{
  "d_model": 160,
  "n_head": 5,
  "vocab_size": 8192,
  "attn_scale": 0.177,
  "parallel_block": false,
  "init_std_qkv": 0.0466,
  "init_std_o": 0.0,
  "beta1": 0.9,
  "beta2": 0.99,
  "schedule": "wsd",
  "decay_shape": "linear",
  "train_tokens": 151800000,
  "dataset": "wikipedia_en"
}
Each number is 128 + 32 x the weight over the matrix's rms, rounded and kept within 0 to 255. Layers, rows and columns count from 0. Numbers have three digits each.

# layer 4 MLP down (transposed), 512x160, rms 0.067, rows 462-511, columns 0-79
139093199065082187115097158081132125130124170077079105115143126137111107099147124117079102155160089126136120152148143117126156108112112099135104156106133123134098157171111098125161169126165114134149157119163104109147124151163151149217159158
080149101122171169169149144146067129131131133101092163079096130076130092096135117171077109103186166107149176094172103093143117113141101092135093140086168127122115159077119160087129111155196147131175141131129090095194171156167153104075080107
164117165094089091140154123175127113185090135165134144151186114059146055125096145137173132088107158150066133160114134171097090172148188107139103138135124086119099070132159139130148132085150131151094129150151150117153098161101129183170116126
103148136153112123121086152130100165090145128125159085150129112103120102140154206105103199142142130133105125116129188200118110146128171122168156164138087119102144082134124095096123157124083134133146126133157143070090135163052126160141125138
093161169120127095140116157074107124105115116137099130118110049105125146154093119145168067073158174124084154149140101095129208135095082154145180070132177101177199156093172203090233092118100168155125110110091110116114123143123171131060176103
118124110134061129138130104109114146118111107121059171154135141164082159128103147100115155133109080154123143096169118132117080165126154076143063138146143120126109106127102135108148155135078132142156127128093137126143087132124128121101200127
170211120174129108128120152089135064160149135110117145135082095150176211147171188149139081063096107068206141141121105099159124096131131182121127163116127122134146180120156110056171156128140104081137139095169111110117155156116151111075094118
179136076143108128169122128122139122054178130188100144122086116110105094133188068124076128136115166107183166161152114105150172107156133130151128106143136134125132183113149146085117184100175159097132131139117035134134177120114109150120118090
135127138136090168158086138159099119151127101095113115112139123118142168135171122160075137134096140117162163157156109101102129167132172078096110094158124187161043162142122084119133140153150107116210138135121120165133151168103095139116105067
151166113160151184126153093156109133149101139167187110101141141123144135172163169121110095138076170126163115219190132148156036142191149131088113102163159085127092170130096098048133108083040113109092129130139114109108139086119103168136152118
118125115136110140114091120114134168109139134118109110044145071052165082156107153162137064141226142129108181081208117132153163120075118104103096084175136095030124191046146154131190099123099074128113129165149109107135151085151142091144147103
112119097134134081103127166103095086132158121149143136168158094135102149095095091152195133035152117146056155111109133070092108153171123174156123102123124080108154057117189097161111113107064132123153105107159154149150109123128123135145171103
126136116163141097186178084150127133119131121163163070104123208138111121169099095062097145142146130103139139121057176143090166090108133118193161147125118111164173121134140126120132155099110124160108072066145136187085123149042115149126110136
114105076122165139114115140055130164090143175148109158149150075161112117039119100132159087175117085089117121106121132115122078168150139104159133109110102151072192179065172112107096156140107148078170150133156114107118089046160162159206132163
097100121120114120141175099112131117132149120157129103120119104123121125151128099103124105136164116101141145167101087168137134108080086165115154141102144148106167139060149166102155113099173122150054121143105110114100155088191122151126149113
066085127077126119167128116128134150131155128166146078095041134059144131146187167134071117131152170107142116119111080130115134114113117145113153088133122147101174172103085111111174157079222106104152078082123146175080108122104167132123165151
152134145151178097162132110164096125129160085160126087132115113076108149077114098141146155110141180106129138154126108099141142119201153078168084147079089117142119119123123088085118136125170058106134156111175082088151142125112137171172148125
094112057141106190112157066051079143097129153128067101082155150108144129106129141155212097090200128089125170070074100124172132172164131141113074122152134090125160133119150129166124085140108116107166090134115107105122089134152157061129108094
108085103150188161167155114153125118112124148147176154155155099072157120150138125165148157137135119090121154080107116139095106191131163150099138117119119150147143112134107097128159160115108154131149103160174073109100082084083122122047123140
160137179159128130099191112155153136136155118120154138120090090093163088080149120120175119167136148043119098172114085149110126114169150157094102092118142153111107127176179080131155168130129095113084157149141111146148026126122161121117134138
164134117113132122131105112141131181185161176074124128075079125109123132022165126092134127201163145169123131170150129157099167054156059109145146149104128112108133081121110135127171155194174146157173109125166151148104140130166100108186136115
127113089143139164129066137092098139092170165138062133159119160145079162129098144104126144097100134122142162117069173089183113137094161145149137194132138093133096132104145092095170184162118143115166115096146127109099106107156132195159060113
103137143145148140106144141156178186123175165163155174179114169194090157171158103087092146141084094135144134112120162119151090106196090093056157104131158113093163151115116148162034152129152134085132073077149134143131099171044123099116094119
114131136132138141149108200192128119145162110103174129106145149143114121143107160166123185090112164071135129102125192095183124114127144146162120111137169136162085103157122088160120119181123110085140104139162099143139129131120137107142113101
114092100122124137101153152157147130081188108123130118146111132151088111109166073130129151151112123153087068164087130152077142113175128152126153114128141160180191107118095146142116121127144117159096108136165141148155114138114114107129134181
109126173127140167114149094118122152134147135131138125136168112105064145127076181157126142127109117097060165133113094107109132082092126146189158160095123086120170076164066160166135134165085099144145155094108174115087105143140066122132168151
093159096184152142128155061106139134161113145145112169082133108069090106166182135166132119111145144180086125092139152125106079180123118113167139083154130105069142126075086142131112134117074132188111135173137156147139104105071131149193205082
137146110191134153149090094144074164121142093136127088157116170148084123108158130123112136124151119072109120102091149167100092118198168114113125153114069119151092161090142113087147142113146121126154115092167165141132096119099152154192134148
131100120209164099137066139189165130177118137098146181141154134146128140198108127150156055146079126154120179106192042082124093109194167140092167120152117145143109167129105129100141076159155107113103180110119154094159082124128063147090180100
077140118156103150146132142082098158101160108126134118105158138121088092146123095097093118180181096157136173155138164121108118063140198153156147124107155128147123164106121122159148157124099178084048194146175105110127126079113110121136120059
128154110107093196138121110137116127102154158080107114115150172108105116143166156141133130106180133066134141114177159100190086156125123146128095144138160117120139162121104107144130150175102134133148159144151110142170153151104125077113081129
108112206173149073107165168116098121177097119129182079147153115140126118109140130167154096128142163140111115101135115163086163126159129182087126083120161148106134133121176136126197147145071133099077107128125122069130097132141081181106117105
157112146094128162144124079191110113119074123124115146108121133178117076129074118120174136166084169125139148167110136139153146201185207161114099123173095120118100132168156132107125102111137147108142097096174157134097079093109118052105157127
124135093134154167120115175106090121137112141076155115119107140134185137127126131146111138153139139115136131044081105135131165169094139166114199156164153142098164168102121178149083135162157133177124128141076054087147117162098121182097100132
131157152171130132098071161110156121106120141171159103199182193173169141143128145051087127160106099099106129156141149075084128093126139158122164093133162178165117149118065093149080138099115154162086139117120144152142181153082120182139091125
081133097155129176151165142105090184107091158087142075077080122078131102101137139143152107105091174112176151129091125099132185140141138107125098079088105109144115111134140112121121136139116087129117197112128127136142131075167143132160186090
126155128078117084151082110161153137139114152183173182128171102115075102098158108148094136074143089143098137109054105169106103158173179085103102077244110105131168123118136086139083068108087177124104104145106178203112111067064098165200174067
151108107076144135089155062142179100118155131127122061157150141119101160092086135114121128187135094092130119148095107141132120126172143146126130169089192098159122073157062143128136124130178132166114154090133150133137080165091166074130120167
140116109105164100076141136119116077134195153169118074149130128121117131073098136086106177170130135111099121144162142145130161184121139171184130060132133138134105056093147142148095134067105095167111166129115117156133081121134184129194144125
142138092133139117156128105175131118116127112141143167115152079168115094211151156129081059088128148125181104125143179080088125123149136075076148129119180094188169184156169088113176089079128079110098127082099149086088128140116148125083197137
134125151115101160152103123125109116096175110132144111082106108132075137111121100167127130094185169117136094103149079198155163072131148078057129119139162150135139153086093139063185145129154142125146057154111105102099116086174114161110157116
118108113089145155168177103142114151142121149197155127146134085143136178121148158124091124119110144089124149095107085139119131089156136186146167120154166093102112114170176107109130091134185117075127102080166134122095101160115149122109126133
127083176088125107168114128105163095085108157159089109105095125144155149117126113156036138132108110152133168099128089134158141131081134106149117106111113139152146076087115110123107154139135161150162187115153128109180113119161124080132157131
097134088136138206167068135078120119086145129093170098145158127114127089100136142098070130166118130146142105165127168117169113139139152127047149119128122137138120162151114124140163145195088141124147118143127072117102142090081126129072104104
145042174178142096144141161148159117107214148065071058191157094078136124172157072119102090180126153190133082143132096095083118097164115097158206142124133107172205170098113123125151138129186110143138090113160159102160117121066117054131084111
122089152124150039166120095104179151145097127106115143127137143173128112226164106158165153150116176149069184091148093085181183163143131098095109126115131118067172139128139220143211051122150184088093128108087049112130111072112102107101155131
098126083114126131113143132167153126156156114127119184113099131133105168092130042129220147117142138115129112141075097069125099122106119163164194114088130120133142102095156163149143144100158090123118132058122126112152101121127097164175136147
133169136122148110145112139212105148162165098126124105107130129142099159122102114168139128152141115166158130084092173145156057102144158094123095128107037109115157149160163154067104119064089103167102116131128151149121155124140154171118105122
124141115156144111120143035128135139084159130171093144123123121027093189143141207126142140108164098161172097175130102185118162151174174159170123155139174162135104119077140125065104105099106210189056160113126100129104092118153162141079107097
139126100130170146126161107137157187160130081185166134128143112123139139138151096104182089121165149142095141130137118064195127143093089148052141112113119123073062141086099089145142137155132121053109092095076140174132191159113118164214130074
# layer 4 MLP up, 512x160, rms 0.0716, rows 463-511, columns 0-79
150122124143110096137153136138120129070191125115105137213129175151141152095124147175166140156174126145110125110108106140124188185080140137052142011151050089125161089102035108119055105113164142146149166145130194145079151156136094099082153104
116117148125100129148111082174134126127127119130140106135148175098139131117190163138125145161092154092091151139159152162078147135139109186133102078137164202110087151070137178137136204131082142110120102216145153138118109121146167097134122128
148090161108132154094155173140103049142101092119126193120151127174123121127086120151165084131131109137111117117106137061146135137113119129160116103077132092103139110134177124137152097099125122126141127118133188159170158082168093113132162137
128178110073124126114167121151028130095117121159056140146183137085151129081123117099093093115125067140168138177200104159118225096117105149162109098159101102152128082129068138146093173126048154157146071191149203101124119055193173079115138144
095063104126100157132124145137176113121173173123106130154099132140100151111159177097075114084130140151076167101207161105117138140139139093135102132143096162144070106081097151123132133136149186148169089135133159181118140116215124125090113172
116108111152084169135138138148089085121113158138111105144210160106125131134085079073089176152197143111120096114124137147155161141076129120152153067118083138093122129127099163087199178106139137159126110174097205212086111184134117093140072163
150144139106098104150126095163138137189138108141139129107082203088101145151109119131106156114185117181148146119154065121123116126185113082096131107145086095117144162135137137124092141142122182169131161120094112185083158154083127108170060191
113190086134181139099082147101175151143162135111130142214139187153117180146183180103097107139136104121103086117125162100120139086105076141161163118116137156089106139112128111150146143178113214141133117117114127105144130102133110100142048145
147114097087164151090187134035128118118105152158085090153117169141166163148112129068187108132116087125148111123124087144162107175074139143097113075105112158103168100140104216139074122148117133133182083114121141193120181185183087099075090129
058108118115168135147140105102141133137093106117110135153138127117207174114091158103129181178165108090105130146166099089088159168099129172162082102138189178127122132111170117133131141100059124133103096190092159167099152096127149156138124153
103124213099137134114158113136081143185145073054072158148140142135071182088117147119156113127142158136149150111138140165124117158065115141078120075083088102154156165121081124112146163093113126121167136111109155125090178151210125129110173161
095113146071118154007084136115133130077114182117133150119100159124169111116119113106153193198182122123115105127161137144168158146120028186095123092105055145069133084117090133106133152149152154145145086107127118103126113145127146122167156129
134080144049123146145115113146155103105179157111079123125127119133120085160137155144157178150137154107110075156129082146148107122144177146141108081101057100129131121111105131165171178122108158099151106147134103076125117124126133074108105139
091111136150134117138121111128100095163123124121144153153094173124106083114122175126124151101089157148088171115145158075167119108135147142163127130139110135103164134086106113167088128108099124150139117110097140117139174154128125092110094145
134164109106138138085084090140092132087100086112121133130168174101116158113143116093145130151123092161137100066206142140132151124136128078165084121102108096089100066147087171118071141119138097163111130134140134203051123154168154105167070142
148118122150107070118099133161104121166165159103148129159144135147149179158067096144198130131174157130089150097143072094148118131100157148084121135141147133107152130149127110167149130135153119125138067151126158176106168153151177080154146158
054158098096146164137166101052107102113174122119106100192106147092194121100047130116093095106190090150106157113228103131095101113088160137092105119114128122166101098082099118094141110179114153146199104183141150140129133110080143078108101148
132151126126122115165060118129093105115097178101090094114110143120139141126146165132106142105121076148100152078129089149119168139125102121093110117158170134066055125144140130149128142134185145173156189149064103143075139173106182099119192136
187120123133120115066064113132143082136169174115152076127196204165139116144116104166082120140177149123116132120108126110112159158182104121137109109161107107077102149061152144131097181137131158161135183132129126112093130138094106110154149152
111066101157139094132143140113085090164117168097156120186059125147113157110118144180093161104094174083099173092170090181131183135119162160147150150180137137160124140103068136071168146100087151202153151113163144124139097106104115052096192078
082079135120110156085074134087139105146121153095104129189129123140137113083127140145115174173175133112114124127180132113201143091102102069107094078088124144115122157095086145157104189135102167170124206096113153097180157126154122133143164155
138086183148180152093129071107146139154136101140144135165126192170083121125099165091130141085108120110132115100128114119117132119151134171220164075111167129084086105157135088124137184147138092168113122102052119212085129086192178083102141105
198112135146091131100093088065162123136111173125080175140130181158072143143098109118153135162112117183133107126128148181064161165147090124127125119122100143136178136151097136202119094092103119147168154108115153160092094136121098062187123129
103115127088145199151082099178102081099118130107084144158142102089117127151122169109161129112154169110114122126161107110120152122103106120100125165142056094136048170080094128133126140117085151120145104181118104128148147131161092037140181157
157116151133125112139127209119131133120067100104112118155112143156113136100202167118160181115193093063130119083176122179096106122131154129107162056084177128081083139127159158130166138111137118113108123106126105124066106081155109140089155178
153137116138151105090110133122118087127154106127094145145125172096101139146139126121128122131197114137094087126148132152158075116126165158092078141074098087091108144115123128127182191172133122129135144154088069103130144134121142142116105144
151126150159101109155089145114149109170159176145160125137152123194122127158084113153190106138156118188124121153130116120163119153095129129123107099111135095104166110125131193163109132136099134140188150193108110112137165123132092100113141168
089150156131120096125131148124112103164129092110131173135083127132135075124087129101079151177112158115171137191134105125115157134137165146072169053132106163097110114119149149047127119120136124121156122133118145135094125079164161145146158165
204078182119044121085142154137158122075119085085143123149150203107108201137148103071135125152097057140128092109138087090114179162143140130209161113145108151082137084046134192144102151144140150139084117191114205144083115140144053134093090135
135146136121159095101113162146143120171147104143159135161174139122168132037135159122099144182112182168153136164181123116136145115107123150129123077128169117131131085137130145152130100124126123122157119124102183162093182114168143069157169102
166069169127095128109095093120128085137131130103062181152124154170079158126094129141133144183156127142085069172138113113186144137082100134101144133112093143155133123166102105179148157125171134152207142156140102188131188165137149110082143178
145144136104140094140119113059120121190093132132142160120072166084112144086090094130134134177179094129108175146142073154188094151145075081178186155153195114166101093141088134110126129111128144151173110168122125166067174107149087169150164156
133097092095173173107067189117105087149124078124180128134150142104083096090186139125151115116136159100130128126148143150088115129176160151165094148109122133094099123109135144112134122180125144180167078101152052118114166068144156079115075141
137075123121114172051128134142113073169085159151116203163104111116112150155122190131093154114142137122042185133180134153116094125167133134162159029146119140155110092102125144089104033134141119144176188158103215077118113147132066134174147144
150123140116131109074080198133088144117119121102147105152110151159189151148146200081087114091154123121142127138142099146073144162078146170136139131137125136134100106136103117121130156208084125131154168087109137184083109170165139104143085122
151171117150150143077145090115111120048138162149114120189086167034186195152096162154144064097168110158102134094123065097123158130208110136087124143164130196063134112076099170163074140136100141156124076099182157136133108150163138152146117147
116114104092118123111200093114085087169109142135116149163088164127153211118062159135184127062176092093116151141103145085113119142094096139095169111122166057132113101115148091130164122123140164158153152152135144181152128138174132127134146131
085112177136143158097158141168133055179147123114123176182097140124171158128075116110157141136154103091143154107143127111167083118070163140101117090114133157158091136128147188075174122160103113097149090155177186102146156185126109161129140164
138124153100152086104082056182103118094110127086115166151130129093189112078136160101142163130154143121120194117145097147075145112141139141112145148123098184121109127079133185121129179155121173147095107150185137131099145078155095054119141113
151079113080108115064144091138121101121108151109137117089113151175145121074129140075121091101138090092135135081117066097076212151143131137165101099122127096130151136114132152142081162212073149138113151165108108093093092191116118092134152107
083161181162144135059117181145132148108126121119155131139138140174126145121116105130126071136185114128073189072167051165163191185143099094165140088089110151137169183117122096130153197158106148114166187106180181111123108128083102110119147119
132116151132132084136162111155171131132095135177102137143102078117139177138129143183187089132161133109091149109199081095096185141129114083071167153138134183143116107120156137112189149090110165155125146133117234144113123054178146101099142121
174139186125154129141137099141151126166083135143054115147123132195099172116113138092114129149173150116144089074103122141100126127124149160120101088139102099075095137085073092086123149166108130169124126132050171107166051109164098083066064151
091157155152096181076145112183104143118116119093126173168042108164146149031110170086165145097118126059046135176082093115122103186142173110141116144073082117139117133108087165163110074133061182117193125184103144109117103103133171160126143162
143136108061095150096119130128081121117189087153159143162148129150097072094124064111179184155163081167100126151142131173133169145147143093197145107115092122130143038126088095129136222183103190127115160110178086129077099145174185130143086134
139156097119108094132126066092193124182107130142189145161132159101137119125104163085146126122165118152122173158156118112099156118075133085092154116126108111120124103159115101148093099150099144164210125156137090154105149205133112093161141170
130117143125086139137163142105135070156066154137089197148112129131143110133106153122161102151137141161145112122096085193141140168127112136156162116091160158141133145123107157071102115191085108147110115162127078121156136129114090115040086211
107148085133078099068088125177140129182145044099144167127138101092098141117151116187122201172172107132093074121098079198155156175105139091146137154139117067080085066095100119082156168153128164144154102120120085146101118142174148175129091197
110127163112105132102143158124093101157117135056075143116148126160100168195057127222133140082102156156119119072170113093167151125082116110123102102090147087146085086130129119149140099180121176053154133130134190130137165160106103196119118123